python train.py --head_dim=64 --d_mlp=320 --activation="swiglu" --norm_place="pre" --positions="rope" --bias="none" --init_std_qkv=0.029 --init_std_down=0.0053 --lr=0.00882 --final_lr_fraction=0.03
Each number is 128 + 24 x the weight over the matrix's rms, rounded and kept within 0 to 255. Layers, rows and columns count from 0.

# layer 3 attention query, 256x256, rms 0.117, rows 0-52, columns 64-127
[[126 145 134 121 130 130 128 130 164 109 137 137 121 152 137 143 118 148 143 133 114  97 117 120  98 144  91 105 129 131 127 132 120 110 116 142 135 117 118 133 120 136 140 132 185 145 128 121 102 132 133 156 104 104 134 139 116 146 110 136 145 114 127 101]
 [155 135 163 121 157 116 117  74 137 106 108 155 136 126  95 150 147 137 106 123 133 151 120 119 114  98  86 118 124 147 118 128 141 153 132 144 123 132  94 149 135 116 119 131 136 121 122 147 147 126 178 114 112 102 145  88 132 112 158 122 112 118 106 121]
 [139 144 125 108 155 120 105 122 119 103 109 127 111 158 118 103 171 112 127 105 145 132 129 108 141 137 108 145 118 112  99 144 152 133 141  89 164 131 146 136 129 133 104 138 114 131 136 114 139 132 132 122 141 136 163 107 108 105 115 129  87 123  88 128]
 [105 145 127 125 107 128 136 123 100 104  99 122 152 150 135 126  90  99 126 132 133 111 137 142 122  88 128 162 104  97 159 108  72 159 129 109 140 162 154 136 144 143 178 163  74 116 138 125  87 110 106 107  99 119 148 108 147 131 171 130 148 176  79 127]
 [142 166 118 114 111 143  99 118 133 149 116 127 114 118  98 130 147 116 143 134 116 124 117 128  93 118 175 114 113 124 110  88  99 111 120 134 106 132 101 133  91 139 101 123 143  94 139 105 103 147 163 122 166 144 128 122 116 108  89 144 139 120 129 104]
 [160 126 181 155 188 131 143 115 149 126 140 141 132 170 124 170 114 165 168 115 108 143 129 152 140 150 145 118 161 155 101 117 136 129 138 133 164 171 113  91 114 141  95 140 137  88 166 120 112 166 105 133 144 116 107 137 109 135  96 145 100 164 109 136]
 [ 89 109 131 111 167 101  95 119 115 140 126 119  98 138 137 163  97 140 152 136 153 105 137 140  94 131 117 152 134 121 136 102 143 127 135 137 156 126  81  97 108 104  80 139 100 125 137 115 115 135 141 139 102 158 141 165 122 195 185 140 152 136 144 108]
 [129 140 108 129 145 110 174 115 150 134 136 135 135 136 159 115 126 129 170 114  98 124 162 128 158 112 123 105 158  91 169 152 137 146 115 113 145 125 125 101  83 119 138  97 144 152 157 142 115 121  87  95  95  75 143 118  92 111 136 122 159 154 146 137]
 [146 122 108 115 100 124 144 122 126 153 142 140 183 175  85 139 121 132  94 107 158 170 110 130  93 129 115 143 126 164 109  86  91 143 108 158 116  81 138 124 119 133 176  92 100 173 106 127 151 132 186 168 104 161 112 134 114 145 103 155 104 158 129 129]
 [ 84 144 117 122 107  97  55  80  66 144 102  73 136 154  93 116  87 139 128 126 150  94 110 109  55 119 144 173 111 166 123  96 174 120 142 133 124 136 184 157 163 142  77 120 148 133 100 136 112 105 145  95 140 131 168 106 137 111 172  93 140 127 155 108]
 [160 113 139 141 133 133 141 155 166 126 138 157 123  95 136 129 101 133 128 147 107 130 163 143 129 167 145 113 157 123 109 144 102 124 171 114 137 161 130 148 138 141  97 139 126 140 138 133 123 103 109  87 178  97 127 106 126 116  91 134 141 139 128 106]
 [137 143  92 153 119 148 130 121 128 116 107 122  87 164 126 114 134 124 159  92 129  84 120 134 117 120  61 148 150 191 124 156  87 133 110 160 114 136  89 142 119 145 139 122 156 154 129 142 132  99 147 101 115  95 163 104  97 139 143 127 146 148 151  83]
 [119 161  73 139 136 154 158  81 117 118 108 156 105 116 107 118 137 103 128 150 136  98 173 109 138 131 112 168 132 149 158 140  84  74 112 117 131 110 134 148 156 134 124 168  63 145 109  99 108 112 137  79 125 133  96 141 159 139 167 122 139 104 108 132]
 [133 127 126 127 129 143 142 130 100 105 141 111 201  99 133 107 124 160 127  88  99 145 105 199 146 114 107 165 158 103  58 107  86  88 119 132  57 112 191 106 125 125 162 111 115 128 128 147 113 141 137 116 140 171 150 132 185 123 168 131  54 156 152 101]
 [131 127 103 129 129 132 134 135 147 157 105 147 130 123 136 109 108 113 122 145 145 131 115 128 134  77 163 110 110 103 135 100 117 117 137 122 124 162 116 133 147  95 163 115 171 111 125 135 129 142 127 100 118 111 158 104 134 124 114 115  92 125 111 120]
 [113 106 114 113 134 134 103 147  96 145  91 130 124 109 127 153 125  86 151  90 108 114 122 109 141 144 138 139 143 195 129 141 128 148 148 120 101 111 109  93 115 143 154 102 122 155  90 110 139  80 128 129 133 124 115  77 149 149 121 109 122 129 158 159]
 [ 72 111 125 155  85 153 170 132 138 132 130 119 119  98 152  82 150 153 141 170 156 136 100  98 144 110 141  77 103 130 112 142 137 131 113 137 141 137 113  99 134 171 122 115 166 118  96 127 134 143  96 141 121 163 100 134 137 149 119 139 100  87 157 173]
 [110 122 134  91  59  95 105 154 146  92 122 121 107 146 112 172 124 113 157 142 149 140 161 137 155  90 155 161 144 109 140 120 138 121  89  88  94 112 107 132 157 141  88 142 131 161 138  67 109 122 153 163 163 145 110 134 115 113 134 106 147 126 147 125]
 [160 122 117 104 131  98 101 130  91 104 159 133  98 179  99 127  66 103 132 110 116  99 119 157 189 118 157 135 117 110 138 165 110 124 116 109 135 133 126  86 180  96 107  99 146  82 115 139 135 164  97 173 128 123 103  97 143 124 132 119  93 123 187 118]
 [182 151 123 117 121 107 108 138 107 150 104  82 112 127 112 109 157 119  93 109 116 141 121 136 106 142  87 151 119 158 115 114 115 138 128 132  86 153 110 124 150 118 146 156 130 137  79 125 122 173 116 109  90 176 113 160  97 122 112 118 135 167 160 158]
 [128  82 129 138  99 158 137 134 124 170 146 100 122  94 163 172 129 146 124  75 124 125 115 130 181 130 132 142 157  99 131 150 145 184 167  82 112 113 132  99 123 112 140 113 135 137 116 109 121 114 155 135 127 136 114 163 146 138 154 117 156 156 136 103]
 [126 162 153 170 140  75 151 162 153 158 105  96 146 134 133 144 144 115 104  74  85 130 152 109 102  89 117 106 122 144 124 134 140 120 145 123 112 145 178 139 113 150 142 100 148 144 150 135 109 103 108 142 154 127 166 151  95 138 143 128 140 117 143 157]
 [130  79 137 115 113 142 144 108 132 119 141 113  98 106 179 166 132 140 102 134 152  89 118  47  95 135 111 122 129 120 100 133 147 144  77  83 150 136 128 123 107  89 163 113 114 173 104 112 164 157 144 108 104 113 146 101 147  66 100 102  93 147 118 147]
 [144 105 145 145 121 106 113 137 164 125 130 133 141 113 111 113 145 172 167 107 115  89 108 126  81 138 112  82 159  90 121 122 161 136 127  94  95 110 155 113 147  68 147 125 105 148 115 160 135 125 136 171 147 154 167 127 190 139 119 146 165 171 153 134]
 [116 108 147 128 106 147 125 142 181 138 117 116 151 126 150  98 127 127 100 128 178 115  98 158 130 116 141 169 153 152 119 122 128 124 127 111 188 167 160 100  95 127 121 137 155 135 140 160 114 110 137 154 148 128 124  99 165  88 114 123 159 107 117 184]
 [130 145 167 130  97 107 137 136 133 153 132 116 121  97 138 130  70 139 118 154 154 124  68 149 132 100 122  91 185 120 149 155 136 144  93 147 141 144 162 133  83 151 149  96  97 141 118  89  66 157 146 142 135 200  97 130 103 194 126 105 162 126 162 146]
 [145 117 163  97 145 105 143 170 123  93 117 134 125 137 136 107 106 137  97 112 133 106 145  92 125 113 141 138 149 189 136 117 136 143 141 152 111 135 148 129 126 184 135 144 145 118 125 111 141 107 152 122 114 172 136 172  64 121 145  52 117 112 146 155]
 [135 158  88 159  97 154  95 122 122 169 148  99 158 130  72 138  89 136 123 101 132 128 152 146  80  79 108 174 139 132  70 114 136 183 178 148 145 103 152 120 132 126 116 138 131 130 151 152 122 152 112  74 128 129 149 193 134 104 128 137 126 120 147 131]
 [110 138 118 131 121 124 109 124 142 157 109 164  89 113 139 127 161 119 148 177 166 145 121 122 125 113 120  92 152 154 131 134  88 164 131  86 155 109 153 102 100  92 121  84 133 118 115 135 161 101 121  92  85 115 139 125 124 120 127 108 147 131 117 154]
 [112  92 121 118 113 142 127 141 106 160 192 107 131 128 138  99 128  82 122 123 122 108 151 122 112 123 155 132 102 154 108  65 143 121 177 137 103 108 172 173 141 150 137 153 122 116 108  84 125 134 112 103 123 138 164 119  66  76 128 110  70 103  96 132]
 [ 93 138 113 132  93  82 111 146  84 103 141 142 108 171 122 177 175 145 112 120  85 132 101  98 143 141  94 100 185 159 166 125 133 106  96 152 105 130 128  83 104 137  84  87 125  87 126 155  99 149 146  97 128 132 140 109 168 213 146 146 142  59 101 183]
 [110 100 120 114 105  51 140 139 140 160 108 181  77 121 169 123 103 117 144 108 181 151 109 129  78 128 140 125  93 144 102 121 116 106 115 165 121  94  95  87 158 144 148 164 123 143 151 108  99 115 133 106 154 130  97 156 128 133 109 174  99 133 126 126]
 [123 145 125 118 117 114 134  97 147  87  92 120 102 155 125 153 124 128 114 114 127 111 121 131 120 122 122 115 146  97 124 152 111 145  93 139 129 112 103 127 149 134 150 141 131 130 130 134 147 110 156 117 159 106 119 143 120 107 115 142 141  93 129 129]
 [131 109 117 112 131 143 126 163 133 132 143 125 148  98 135  94 127 114 142 148 129 161 128 123 162 148 142 157 137 121 167 156  97 141 116 129 129 164 116 114 127 135 103 107 108 120 109 110 136 135 136 124 122 123 126 118 161 109 124 115 139 145 120 136]
 [124  69  89 149 141 138 117 153 145 184 145 158 164 100  96 120 142  90 112 168 110 127 134 122 143 130 173 138 127 129 132 135 139 131 147 132 121 135 153 141 147 153 138 103 100 131 120 122 121 155 118 105 160 143  98 160 142  89 141 149 148 134 134 123]
 [111  95 149 116 153 144 132 141  59 100 153 106 112 118 100 116 118 115 127 116 143 137 125 172 124 117 140 102 124 144 100 153 127 114 153 108 135 180  90 106 102  92 142 122 124 112 133  85 124 135 114 140 159 150 143  85 146 127 147 120 139 112 121  82]
 [117 160 118 118 113 126 168 125 107 106 116 130  93 167 129 165 138 136 125 145 119 120  77 126 125 122  76 147 160 107 146 188 139 142 122 156 118 153 139 110 140 145 128 127 167 125 132 122  94 107 145 133 150 110 154 152  90 130 157 136 145 128 102 123]
 [133 154 132 190 186 143 131 123 123 126 129 141 108 189 147  74 121 129  62 120 118 112 149 126  71 126 115  81 121 149 173 116 125 115 114 149 111 113  90 125 160 139  88  99 181 115 124 136 163 151 124 101 109 117 148 145 118 114 135 131 106 134 109 107]
 [129 123  97 166 107 145 130 116  84 142  99  88 108 141 156 184 108 137  75 165 109 105 119 154 153  96 115 102 155  98 137 111 123 115  99 132 139 107 122 130 176  83 121 129 183 113 147 125 104 114 142 144  75 123 124 149 100 157 157 129  85 120 106 173]
 [139 159 128 130 151 127 140 135 117  84 129 144 150 143 163 119 111 112 157 144 121  95 146 119 171 130 109 123 150 122 111 148 152 116 130 144 138 117 118 124  98 123 128 151 120 131 122 131 131 146 147 134 133 138 139 121 143 132 121 139 126 169 113 122]
 [132  96 147 120 135 137 124 129 151 115 125 113 138 140 118  84 146 115 103  98 112 155 177 153 115 144 138  53 123 150 128 137 142 101 162 107 112 185  82  85  98 104 125 126 117  95 169 167 115 109 121 151 129 141 109 123 106 137 105 159 137 121 142 127]
 [126 112 123 111 157 115 149 118 141 141 172 158 159 114 118 146 127 140 149 137 161 151 129 158 149 160 151 111 101 106 151 112 126 132 120 107 108  92 128 137 137 126 128  78 131 161 130 114 150 157 143 147 127 137  97 119  91 110 124  95 118 154 119 170]
 [120 154 145 154 118 139 148 109 117  82 143 141 153 151 134 154  90 119 115 136 131 168 143 118  86 178 102 101 171 153 151 132 173 151 156 154 145 108 128 108 146 167 106 145 114 117 160 149  93 129  84 115 114 135 115 167 118  84 124 195 124 110 102 123]
 [110 118 130 149 121  96 121 117 137 138 122  98 121 137 145 148 111 152 114 109 148 105 108 111 117 119 130 147  89 160 105  84 159 123 125  99 117 135 102 163 105 159 102 106 121 138 102 148 110  70 113  99 100  88 144 119 132 116 134 104 138 120 104  93]
 [154 103 137 172 126  94 128 134 146  81 144 112 128 149 157 121 161 168 112 126  96 108 124 100 115 104 114 158 160  88 144 130 107 109 141 137  81 155 129 149 130 113 140 120 149  68  93 112 105 131 132  93 113 136 137 105  81 135 126 103 139 108 100 135]
 [ 82 112 158 132 107 154 119 123 123 125 168 110 135 102 145 149 118 112 122 126 135 130  94 148 171 136 169 126 102 163 142 107 143 139 119 139 161 137 121 119  73  91 140 157 175 149 129 141  94  86 134 146 111 161 146 157 108  98 187 110 143 150 114 118]
 [ 97 156 161 135 154 130 128 142 107 115  98 122 140 113 132 145 148 103 159  82 111 107 158 126 162 147 141  85 147 108 170  94 134 149 143 133 101 124 151 128 118 110 158 102 145 116 154 112 148  65 132 116 114 151  90 104 101 120 152 147 119  99 122 154]
 [103 122 112 141 127 114 128 113 130 130 108 136 148 135 138 133 143 156 119 116 128 141  66 141 118 113  80 106 109 126 103 116 131 131 139 131 147 115 126 135 136 127 102 125 157 141 101 127 115  97 106 179 129  98 137 139 127 172  82 155 128 147 129 104]
 [170 149 124 135 130 130 124 166 172 132 155 109 135 131 128 126 132  91 106 147 148  99 146 107 184 102 126 198 117 128 164 130 161 147 149  80  87 120 113 138 135 116 172 148 119 115 133 149 147 131 184 112 139 126 151 148 118 152  88 147 109 177 138 128]
 [107  92 120 117 126 121 126 154 145  90  75 152 143  83  99 146 136  92 129 135 142 129 154 121  94 142  83 115 132 131  85 140  71  85 194 146 138 150 135  95 134 152  90 121 143 136  73 138 124 155 127 134 142 102 132 122 124 146 155 148 140 102  98 116]
 [ 82 124 106 109 115 116 188 140 123 141 167 134 111 167  78 124 137 138 112  83 113 102 125 157  99 161 150 122 145 105 145  84 140 145 129 195  90 153 127 145 150 124  94 151 157 160 135  95 126 114 147 132 148 106 159 194 108 159 112 145 121 131 141  89]
 [132 115 121 109 118 111 130 169 102 218 148  86  84 155 126 104 134 136  94 124 147 118 121 122  83 114 189 166 127 118 107 102 150 113 110 139 156 140  95 144 120 130  97  98 145 163 115 124 116 169 124 129 106  85 171 104 118 166 101 126 114 161 129 152]
 [119 102 150 110 141 119 135 114 101 118 113 172 101 180 127 103 120 120 146 158 108  98  81 117 123 113 144 134 101 184 145 131  82 139 168 145 128 134 134 147 104  62 137 128 123 128  92  96 127 135 159 104 121 145 153 129 164 124  94 130 123 138 144 155]]
# layer 3 attention key, 256x256, rms 0.12, rows 0-51, columns 64-127
[[117 142 146  91 109 118 121 146 150 127 131 122 144 125 126 134 106 145 154 157 126 114 180 126 131 102 130 111 119 144 161 104 107 151 147 120 139 135 104 124 132 144 119 152  99  87 136 142 118 135 132 127 102 143 146 115 136 128 143 150 153 159 131 163]
 [ 75 136 140 100 139 162 128 125  80 126 125 126 147 149 160 118 114 161 146 130 157 131 111 108 108 156 137 142 151 103 130 125  91 142 167 110 141 129 130 150 124 125 133 122 118 172 146 131 149 140 123 115 130 105 133 137 135 116 117  98 105 122  86 107]
 [122 139 103 108 100 111 136 122  92 113 127 112 160 192 173 135 123 111 142 169 107 146  96 151 131 130 124 117 146 125 149 114 118 125 164 122 133 145 113  89 168 132 101 143 153 140 140 150 137 105 140 141 144 118 127 131 129 130 121 155  95 112 120 128]
 [ 90 161 133  70 139 108 102  56 150 128 139 118 114 129 110  94  30  97 122 107 100 118 114  95 146 149 138 138 102 131 125 119  84 155 168 104 168 122  96 111 131 102 104 143 139 150 141 132 129  76 115  99 115 116 152  92 124 117 122 117 104  97 102 107]
 [141 149 106 126 126 119 109 112 152 116 133 135 156 128 162 114 121 132 125 133 123 115 122 105  99 129  98  91 115 124 115 126 145 123  88 101 122 134 117 148 141 113 124 164 110 145 141 161 139 112 160 127 130 112 130 120 142 136 120 122 116 156 134 137]
 [144 130 114 113 106 142 103 159 153 121 158 109 146 135 105 148 131 151  97 195 146 111 132 149 112 104 116 117 121 128 107 145 110 103 141 158 151 122 135 105 180 152 105 120  95 146 156 103 114 105 160 137 119 130 146 115 142 126 148 110 166 159 103 101]
 [153 120  93 124 111 147  99 127 149  87  92 132 154 150 109 107 156 121 180 111 133 165 127  97 118 141  62  86 149 129 154 120 125 130  88 101 162 138 188 134  78 143 152 151 157 123 107 147 134 136 134 144 135 121 157 122 139 132 166 145 152 117 104 140]
 [136 129 141 143 111 147 123 144 111 142 122 152 109 129 127 113 158 119 124 100 173 125 145 137 158 136 141 111 103 128 138  96 119  99 121 158 167 146 139 132 128 104 136 134 158 106 146  92 136 109 145 151 118 172 138 109 143 129 149 152 129 176 140 128]
 [127 131 111 115 132 179 134 116  99 139 118  92 104 147 109 124  96 150 135  77 113 137 130  69 148 166 131 117 134 149 134 182 131 145 159 111 136 132 123 114 146 143  93 158 156 105  85 106 158 125 150  93 181 113 123 139 137 139 162 126 149  99 123 121]
 [150  96 136 122 135  86 134 110 112 108 106 172 151 130 135 112 147 145 102  82 111 170 114  90 175 132 161 153 145 103 121 133 118 152  97 112  97  95 153 129 150 120 112 141 152  84 129 163 173 194 106 123  96 126 125 104 144 139 141 118 142  82 148 103]
 [150 119 102 143 122 160 131 138 138 135 130 154 141 130 104 125 136  94 147 133 117 140 128 116 161 141 109 122 145 161 133 117 121 125 140 183 127  40 135 184 135 137 103  98  90  74 148  72 161 114 122 171 139 131 115 174 130 166 117 128  90 105 116 126]
 [127 106  83  83 154 124 112 128 132 123 137 138 137 112 162 101 134 111 108 113 130 116 123 125 135 135  99 103 108 158 164 102 126 130 183  89 111 120 141 127 144 103 127 104  97  93 130 123 134 119 142 153 141 112 136  99 159 133 121 124 114 135 109 155]
 [158 133 144 105  92 123 113 131 175  76  98 147  84 140 129 104 101 106  93 117 111 117 140 111 162 145 143 127 131 137 169 102 153 101 120 126 143 125 116 153 128 137 149 103 152 123 146 167 145 104 164 143 137 130 109 136 183 137  96 141 149 127  84 189]
 [133 116 117 114 136 124 117 115 112 112 114 123 102 157  88 135  78 158  91 130  90 101 148 148 146 126 122 159 165 113 140  89 170 113 148 169 106 100 102 119 123 111 130  91 160 124 141  65 168 124  96 141 133 167 129 130 100 115  98 120 110 140 112 104]
 [120 104 141 102 124 122  66 150 112 123 136 135 114 121 140 137 153  97  94  90 134 153 131 113 102 171  98 111 123 150 115  83  78 123 165 135 120 121 118 154 123 155 150 122 112 156 160 182 112 135  97 124 135 187  95 127 121 100 153 108 108 107 109 160]
 [ 92 117 126 147 165 156 132 124 120  92 161 205 159 106 116 152 196 127 154 132 137 107  83 121 155 138 154 105 141 145 168  99  76 104 132 145 145 118 137 146 131  90 116 158 152 166 120 136 136 124 145 174 145 139 114  97 156 159 150 150 110 141 117 156]
 [108 112 148 129 138 163 136 132 179 123 139 124 125 114 147 152 114 142 165 175 151  76 120 137 145 151 114 112  69 130 155 124 116 156 133 110 130 148  92 143 122 115 146 105 147 145 143 121 138 135 106 110  93  88  91 142 112 158 164 156 120 108 145 133]
 [156 105 147 139 165  65  76 117 139 124 150 136 143 156 146 128 183 132  80 125 135 134 111 139 118 129 140 147 115 137 115 161 130 135  78 138 135 166  90 136 108 172 146  94 112 102 134 134 142 124 124 151 109 154  95 151 138  68 187 106 137 124 149  99]
 [152  98 140 114 161  93  95 115 160 129 122  76 123 132 118 112 132 122 106 144 170 171 143 171 111 117 114 167 128 118 165 138 122 155 115 147 155 132 114 106 105 116 139 140 145 169 135 180 121  92 153  99 127 145 147 102  97 156  84 123 132 132  85 125]
 [127 126 130 129 138 162 106 159 115 127 120  91 109 121 114 161 179 115 113 111 134 129  82 164 135 136 183 110 146 133 161 134  80 151 124 163 113 135 108 135 166 175 142 129 127 152  87 138 129  81 126 138 141 124 108 152 153 115 155 161 180 118 113 142]
 [140 104 145 140 101 135 122 158 102 133 100 136 142  77 128 182 148 173 169 143  95 147 127 146 133 108  96 123 126 186 140 180 108 189 135 141 115 129 175  92 115 104 140 166 119 126 162 143 120 107  74 126 156 151 112 112 169 138 103 150 111 132 101 114]
 [110 121  92 136 141 104 169 115 131 134 136 156 105 108 144  90 123 117 130 139 126 158  96 124 141 133 138 113 108 172 162 101 145 161 140 133 156 132 107 105 123 104  86 150 143 143 152 131 111  96 119 136 103 138 146 148 155  66 157 111 112 133 131 167]
 [152 149 167 138 128 166  97 126 125 140 101 173 128 121 156 196 132 169 107 106 133 161 119 129 135  90 125  66 155 120 152 134 135  78 131 121 142 142 122 113 132 134 122 121 157 108 152 149 115 120  86 160 123 131 126 115 126 158 144 114 116 109 148 111]
 [155 116 136 137 161 120 126 149 151 121 163 119 182  84 143 125 122 182 165 136 111 151 127 123 117 105 108 148  92 134 123  88 142  95 107 176 176  95 123 129  97 162  86  95  72 151 123 120 101 138 128 169 140 122 124 108 115 139 125 143 124 120 128 116]
 [ 92 139 137 131 152 122 108 145 126 124 102  86 135  96 118 135 155  76  93 125 107 174  96 124  98 182 135 131 125 141 147 138 166 124 133  96  90 122 145  88 125 135 105 168  60 145 101 132 111 163 108 106 103 152 124 147 104 153 105 144  96 135 161 104]
 [132 131 192 110 134 113 167 122 139 148  68 123 110 112 115 143 138 154 132 159 122 118 121 149 165 121 149 116  93 151 160 155 140 135  68  80 110 149 138 148 148 193 167 176  74 133 139 130 126 108 156 121  71  89  97 108 172 133 134 103 106 135  85 132]
 [105 107 156 156  99 146 116 123 107 148 117 129 145 111 159 139 134  96 120 127 145 131 147 130 133 147 127 168  81 111 137 133 112 106 129 119 135  78 122 135 153 151 120 124 145  99 164 117 138 142 147 141 118 133 147 181  96 126 163 113  99 161 137 148]
 [108 115  70 166 141 122  89 134 134 105 109 150 164 165  78 109 104 146 141 124 142 136 153 137  97 122 122  80 109 103 154 157 113 165 161  81 135 135 153 105 132 124 121 181 112 144  91 135 132 109 118 122 180 128 118 138 138 108 158 106 153  64 111 150]
 [166 127 121 119 149 160 120 112 151 123 129 159 125 113 144 162 158 141 133 116 105 123 148 119 136 123 122 123 122 140 111 103  96  84 175 132 136 146 125  65 150 130  88 151 144 105 133 131  98 133 159 127 112 123  89 141 130  91 162 129 171 160 124 136]
 [132 129 142 114 136  96 110 204 108 167 162 153 174  95 140 138 134 124 132  84 201 170 168 170 151 162 103 135 143 137 111 138 129 145 165 149 109 112 108 182 171 134 141 122 114 127 173 161 148  94 106  93 103 106 157 112  94 134 144 104 130 164 168 136]
 [ 82 106 125 141 192 146 134 139 107 129 129  86  86 156 122 138  91 128 164  99 139 145 137 112 119 137 105  90 116 165 101  97 154 179 154  78 149 112 121 188  94 118 166 137  99 129 102 114 128 117 107 109  98 113 129  91 116 107 111  92 131 128 110 148]
 [117 177  99  99 118 112 136  44 119  92 132 131 119 101 138 142 163 170 112 146 119 132  91 154 140 144 140 122 169 106 120 120 131  95 163  81  75 103  98 146 100 124 171 100 120 158 143 168 153 109 126 118  88 101 172  95 148 121 184 142  90 140 149 142]
 [ 75 144 157 102  96 161 115 150 147 131 216 125 168 110 179 129 138 122  95 112 122 150 124 115 117 142 120 145 101 116 156  71 122 149 138  83 137 124 155  96 125 101 124 163  95 151 139 127 153 121 152 148  73 122 130  76 108 154 147 133 100 127  99 169]
 [126  86 131 105 115 133 107 135 108 136 134 135  83 110 151 156 115 143 168 122 140 137 105 137 117 124 140 127 136 145 101 150 152 149  60 172  89 110 147 155  77 128 145 137 147  88 126 115 121 167 122  94 126 102 117 131  94  98 146 118 141 110 144 114]
 [140  90 159 152 117 127 143 170 101 166 119 173 123 183 151 132 106 105 150 107 159 137  89 118 111 103 123 150 181 108 138 137 149  95  62 149 162 131 153 170 139 153 153 144  63 113 156 144 133 119 133 166 107 119 150 149 113 136  85 100 137 138 136  98]
 [ 82 126 123 102 122 108 143 135 130 126 147 169 130 112 140 148 114 138  98 148 126  87 117 136 119 130  88 141 183 142  86 167  91 181 152  90 110 106 103 126 120 137 139 126 119 108 121 121  94 138 135 145  89 136 144 136 117 133 113 107 118 132 125 104]
 [120 139 117 130 114 176 143  81 149 122 126 141 122 122 126  97 132  85  87 128 123 136 130 181  83 160 160 109 104 139 112 103 127  99 153 112 116  84 108 147 100 114 123 111 106 155 159 159 162 137 126 166 133 145 119 128 181 130 102 146 139 123 130 151]
 [127 124 128 105 172 120 110 107 110 119 113 163 134 114 130  91 119 142 107 135  71 136 163 109 131 136 139  98 139 150 171 106 119 147 113 135 136 106 135 164 173 112 139 128 182 110 150  90 136 155 134 204 131 146 107 134 107 179 145 142 130 115 119 134]
 [ 96 127 161 123 166 102 124 121 124 141 149 184 163 128 136  90 148 113 100 131 147 102 126 112  95 151 124 131 118 137 164  86 161 121 107  68 117 150 109 108 149 167 146 139 110 166 162 131 128 130 109 142 127 133 112 101 120 133 133 137 129  95 100 133]
 [101 135 144 117  94  97 134 141 170 118 100 149 145 109 130 116 125 173 143 150 193 177 169 138 130  94 124 108 122 125 166 144 140  81  79 144 122 101 127 118 166  99 143 149  96 134 165 126 177  90 120 130 173 109  97 120 100 118 143 136 129 110 190  86]
 [131 112 116 120  95 162 148 134 102 104 138 155  79 181 144 157 129  88 156 133 152 103 128 149 136 137 150 150 110 158 118 127 168 119  63 104 114 160 174  96  89 142 162 103 130 120 118 135  96 112  81 117  97 138 151 153 116 168  96 137  84 129 157 114]
 [109  97 152 166 114  96 119 130 121 139 149 108  61  98 181 122 145 152 117 147 194 171 149 101  81 138 136 121 131 188 128 137 156 158 167 144 124 126 117 172 146 135 150 154 128 134 102 108 128 103 153  95 120 106 157 113 173 131 155 113 140 162 110 149]
 [153 101 118  77  51 146 128 127 154 132 102 142  92 117 136  94 132 107 126  90 140 123 139 161 172 148 118  82 132 132 132 143 137 139 122 117 107 114 139 112 164 115 107 145 157 153 150  98 178 107  36 121 109 114 128 123 119 108 135 152 113 143  80 128]
 [154 107 137 158 103 114  83 114  85 136 107  85 140 113  99 119 148 130 129 125 158 134 152 127  94 128 128 166 104 117 101 151 144  90 119 169 131 133 100 154 161 123 110 141 129 100 124 119 126 117  95 133 133 111 152 129 130 157 100 145 127 110 169 119]
 [ 88  96 167  97 168  95 106  97 114 121 188 103 121 155 108 147 140 151 116 133 118 133 190  91  90  94 134  82 141 129 162 118 144 130 145  78 141 138 109 144  97 160 140 153 109 146 140 147 117  82 123 116 124 116 140 131 119 145 132  99 179 151 152 151]
 [ 97 168 124  71 166  98 101 141 148 135 106 118 130 177 170 114 109 129 130  91 123  84 152 132 157  68 127  84 131 110 193 122 110 157 141 122 104 146 112  96 127 136 146 157 108 162 151 128 117 128 111 125 113 107 158 112  98 145 124  91 168 123 121  86]
 [140 115 119 139 126 136 178 158 119 105  91 175 100 124 147 120 124 106 133 108 166 113 130 153 143 111 127 168  98 162 133 126 155 151  98 161 184 133 154 114 116 145 146 179 166 133 142 128 110 117 134 115 119  95 101 165 117 184  90 120 127 119 134 123]
 [107 173  88 124 134 152 115 140 126 135 106 129 175 124 159 122 138 159 166 132 118 120 117 130 142 151 142 124 121  94 123 139  85 127 148 137 151  95 122 129 106 111  79 106 130 158 144 120 134 180 146 116 142 134 141 135 129 112 123 143 143 134 104 138]
 [139 150 191  99 105 135  99  85 160 132 146 130  87 119 102 106 112 154 171 109  84 130  95 184  83 108 186  97 114 115 135 149 135 146 114 102 170  84 121 140 148 145 119 104 104  90 106 148 102  99 137 122 103 113 104 121 172 166 149 145 145 162  88 108]
 [121  80 150 159 140 134 130 135 148  84 165 147 141 155 173 140 135 157  98 101 163 117 172 130 106 154 145 144  94 136 182 151 147 119  79 125 152  81 119 121  97 118 113 171 110 109 107 139 116  81 151  73 111  95 149 131  96 134 175 141 130  99 160 135]
 [139 116  76 114 122 134 113 140  86 107 131 124 163 101 149  76 122 140 163 118 142 125 142 133 148  86 161 153  92 139  91 113 168 155 143 138 131  95 124  81 138 167 180 111  92 122 136 135 135 150 109 142 115 140 124 146 137 118 131 120 121 157 154 160]
 [123 131 156 102 110 147 105 176  97 142 103 132 104 111 128 151 171 130 123 132 140 115 108 106 118 115 169 150 103 195  85 169 120 105 103 117 100 113 104 113 142 150  97  84  84  81 129 130 117 142 153 112  97  82 170 157 129 111 112 156 110  98 111 130]]